config.yaml
head_dim: 32
d_mlp: 320
norm_place: "pre"
positions: "rope"
qk_norm: false
bias: "none"
init: "trunc"
init_std_qkv: 0.0366
weight_decay: 0.11
batch_tokens: 16384
Each number is 128 + 24 x the weight over its row's rms, rounded and kept within 0 to 255. Layers, rows and columns count from 0. Numbers have three digits each. The size before them is the row's rms in percent of the matrix's.

# layer 5 MLP down (transposed), 320x128, rms 0.0766, rows 302-319, columns 64-127
102:122147103116111132172102134129132117126118131135124144129139144127131140135155061075148088147146113133145129160122114082135118152133133155136102152164110123096087115110096116160121155137143168
098:130165143079129128167117165119138084155135110138113118147097093110161172123122154142137088154128120113106143113147156126129157127099164124106180139129165110152124106119114093141142121146104141
098:202147103135115133103117093125128047177116150125077109120117103139139115127113161136115191102126155120142137137113125142106114179137122131144124122147085102111154150137113111162128123145127099
095:084166102139134136160106147122117169115120101139164118103076162140073103105121173126133153126104152142127143143154142143159138152147104135159126178142146111192119128130130135094135117101120083
103:149143138146130130141118164139120094142176087087123106126157112129133134137129148123116082115113127110138134152158092139136102149127120115098100158116143121098101145149108118110066108062126125
105:158141131128141128183092096145148119120096111109148087143146102118136089133115092123158128103165145144120115146152149095183167151133137136110102129104144145118097114113115151170159127166113149
111:142107112174131132147128095134140132149084157139079076109080106129099120115111151109122127135149119078135159136149106132152193193162140106115131133158148108139088089124114131112117178144129109
095:145115125117169123155128110161147108148127103146125094166128125140146090144131153177140148093154160204075148123136145125144105124157100136114148135113122116093116110117087136151129132126140162
093:104130146113084143112123149148134129128097128120141139105164110105119177130116165151116114116157137164096156097101097113098137178114116119111134150099142088119148150135141157061159102137162153
102:138118099133162095125155113143129162166109147122130127180128077133160109105092105128159099081116143139152128126128104129126118151121146126114172114099132155134112111125137153138097091133135092
096:150143144110143139094079161120114130118148117115155162127131141114108134105128096132150124143093173118139107148123127167102145143124086129102116151160127088174111138119140119142114156146123120
102:085094139098122117145103134156133086132154145136112174069083116148115182152183148114123126139078137156160160123124114177141172098139082091156119118137125125113156099108118104143145124142139133
101:157161133129159132136141162138130144120122129119116161144141154127109156142102156112074141129134126134129137090106162165064138132140106123174133115115133106177153085169124139127155092104133142
106:146155116142167109160104133181099133116144106119144168125150138095101113149159114145168169148113117137099117132131158161150165147163107124113116148131111128135088158101146136160121092094098118
096:125135137129109102157117121108125138096084161096096127122080143119101147073170181141143097127129166179161125120100116143121154162132155091138090151128138138138138144142117130131129181146084154
095:100133121132151102122144110164140093124113146117169186101121127103138118116124132158126165155109128163083126131131133145182131110097119116156121149135108118082135099123114114149124119179111092
102:097117135124123121145131142092158142132124132139109152129111149105106116142145098130147099169100184146145081127122144114086125107119096125125096114098109104121126174110156137135177136119136126
105:155107163117126172131137123095162151138113144126073134136082118121154125128155122147149102109143156140126143103153174110040127103134126151145138119159113120154095136169130140154180120110134147
# layer 5 MLP gate, 320x128, rms 0.0783, rows 303-319, columns 64-127
107:133093144116111113138139093120099169080136152179149146127116125108137145126108110118184098127098099121129147143151075063143121119144159140122164148130133143147123104110165124130142160142151112
099:078129114139112099081156128164105106112091127134110116130144143127104123124066092123133126144153136147133092175115118163136115169146163148099138127115094130108150152137168073161109169149151149
106:133166187129119141159158149117131145109085102160136107119119127123079118121082143101086109124149141137128115148137149139149152128151133126177113099143136102094154109110107110126110106133101130
104:129165120084116110108133142128139170093147124129137146117157132149109135135114110151153136088131127141100110145137169146109107136118120139161163137146104153115092111105119147113173114120119127
103:123139165112157118129149136175156136105117141093154122109160138125138105138138137153158144131114148142099134161153094141181150140108116119135098108089146152097158111135176127120128141131124181
112:144132136103116116147119123157122099142117116131152137152119155127112137161096085181138184139151178145136114121122088134142154157131084117138142112153137109130183128118142149138153092149127105
096:124158154095150164107137142096101110136163174125133107083104126161153168115097117151123119088132127118157099130166126127129123149131174109156135108140120110140171101110131112080102164177132110
103:118125090133135171103162191142143151138163186116149144125138093131100134158098107144105114094075145149100101112120113172149095114151131150133116117136155142162101155128131131157145147122148143
107:173133103131108149049119136199113152092112127164150123142119142122145113144114088094152091161122100138081134095107153137126124111135161153114128128090099107129133119069145149137140136146145119
099:121146105123122154074166165123127111131145165148099145106145076087089098124154097137135139159113113162110103100140113144120132106144126161089136128121135155134125128109113126121115122152121167
101:148154121141146125091133159124171128121150127178125167138130143142077101102132115155127138119148112139119146133138104162080094121118111104143100129109162091162121114158150131120111122120150084
095:152107184137128146114147113158092136102076111142145128092061138145156126086070138128147100119163139130094127136147155115076122099080097140129146106120141140124145123113120123111148139131097123
112:138150145120130123107119132148129153106126115115099126155101163112124171135118122124118150117137157151094117143173134172137104109169111127134131116173111095141119105151082106139132152147112105
098:130133120107118087093115122137140085130124114156116150167115098172121166116101127125120148125124105104116139110121110134124098137112143148114166108130110079117155114084181095118124139160083095
100:119140135141154123117114099139118072152148145098102100108163154154139178128114101165102171134134125110088117140131159138130143108138128155121116130074173107119141089145111127125107116092117134
103:103120141129149131117167111142111074103115157068166143132116134109156137166101140141125152103191109135123118120136148125129155112103118179112129127094140097119116116129145145130087155146137166
109:131124143114101136150143162112077123061123146177133130093089141135139151113170123123145117133143157118110159101151142130181120169147144164161086104143134105155127123124151148123113142165160083
# layer 5 MLP up, 320x128, rms 0.0771, rows 303-319, columns 64-127
099:169154128134090131142139101145144128131127169137148133105090126148154139144115129129125137170134139116094095121144164157172154104141133069109156152153109183125104128148149129155107125138116159
097:128137113128166167123112110116131187108172078119126160126151127118109130123163140117166116143111126103151122114150154153109165143104137099142106125125103159179113113141133140118101134122111109
095:156133130144165132130137112104116190103138103120143116126136150110108109126169107089139130116111130088126129109154139140131115081134128102143097098112138156147179172144184086183132100125110191
102:142148125102157126123110133100113123154175153118149162138157118124143123133086125135114114140178128137126092165158177100112161110159105109136099093113135141078162098107174137091112155127076136
104:145079120113132111111167120176136145156113106100160147126138155146097082151121132152140147109124118116132128150184128086105113123093089142091126144170170130095131124120172100097123137146101119
112:102143125066114149120115122160122155134123146110184158175156139109125158148106123125126122131137117109131166087196146128143147141099134137140103154133090097127138100140142126144142126184127133
095:120132163100123105114133099123166153129155092109152119144131103122117148135106085095118149192152105121131103124124149143120134155111127150066123128154088136142111128077119090102132082087131065
094:144112125167132074143125114138106145153150176127096151127101156164101125128118096132131117118179142135131121149165182143183108096153151115130069138162140147123116120122116132141131134122092160
101:108135154102124137099148127138131130101113166114161145148136095149129124097135096136133073111079119144083131087146154147116103131119115141115102116134086104155123187096129153134153137180107152
096:151147138133151129112129115106167123129096111104110126142104153154158103143159159103173054182120140147089152134168102129133134144132099160127146122136084136115103103164143090143127147166088119
107:131182131124129095108113159093135104107163145142215135099131131110141143125096149161122133098081177136116154086116100097123158121096138120142117090102190106105144112169121154137182127128151110
099:080122125176105109155128125104125092083100128121153093118141121108107161142145094147134093103125126126128114124090094125138104141143123138088124137142175131150133115098177137111127106114117102
110:146101126138178149114123127125131165101124137126153133095125198101153100121124101139181112109142111119102072132122177141116088118095142144123142117153183097115135149151095133141137141145121140
096:133123091110130118168117092131129090163089103126108136136122111152092162140095157110084141151097115140123097188140153140133092134150134136148115185154142126133114135142106151101058102119111168
094:094115118120083141119133174109162153087159122137119115152119160114113116102148104113117120142146111138141120137183132102139157161114131168172124155180109120125098127096113148105092110165118105
102:130124145122135155130107121156101113130084152115121159107110160146123107101118124136136105109172089092144125156165130140135156151137162155149166123126107166106091108154147112144087115169130078
099:137107141141141095181138129108104102111131126111117135103184124163097136079118167095125152131117124151140131123130160156131110100097109154124157113120104135122151092132146121074096123179145124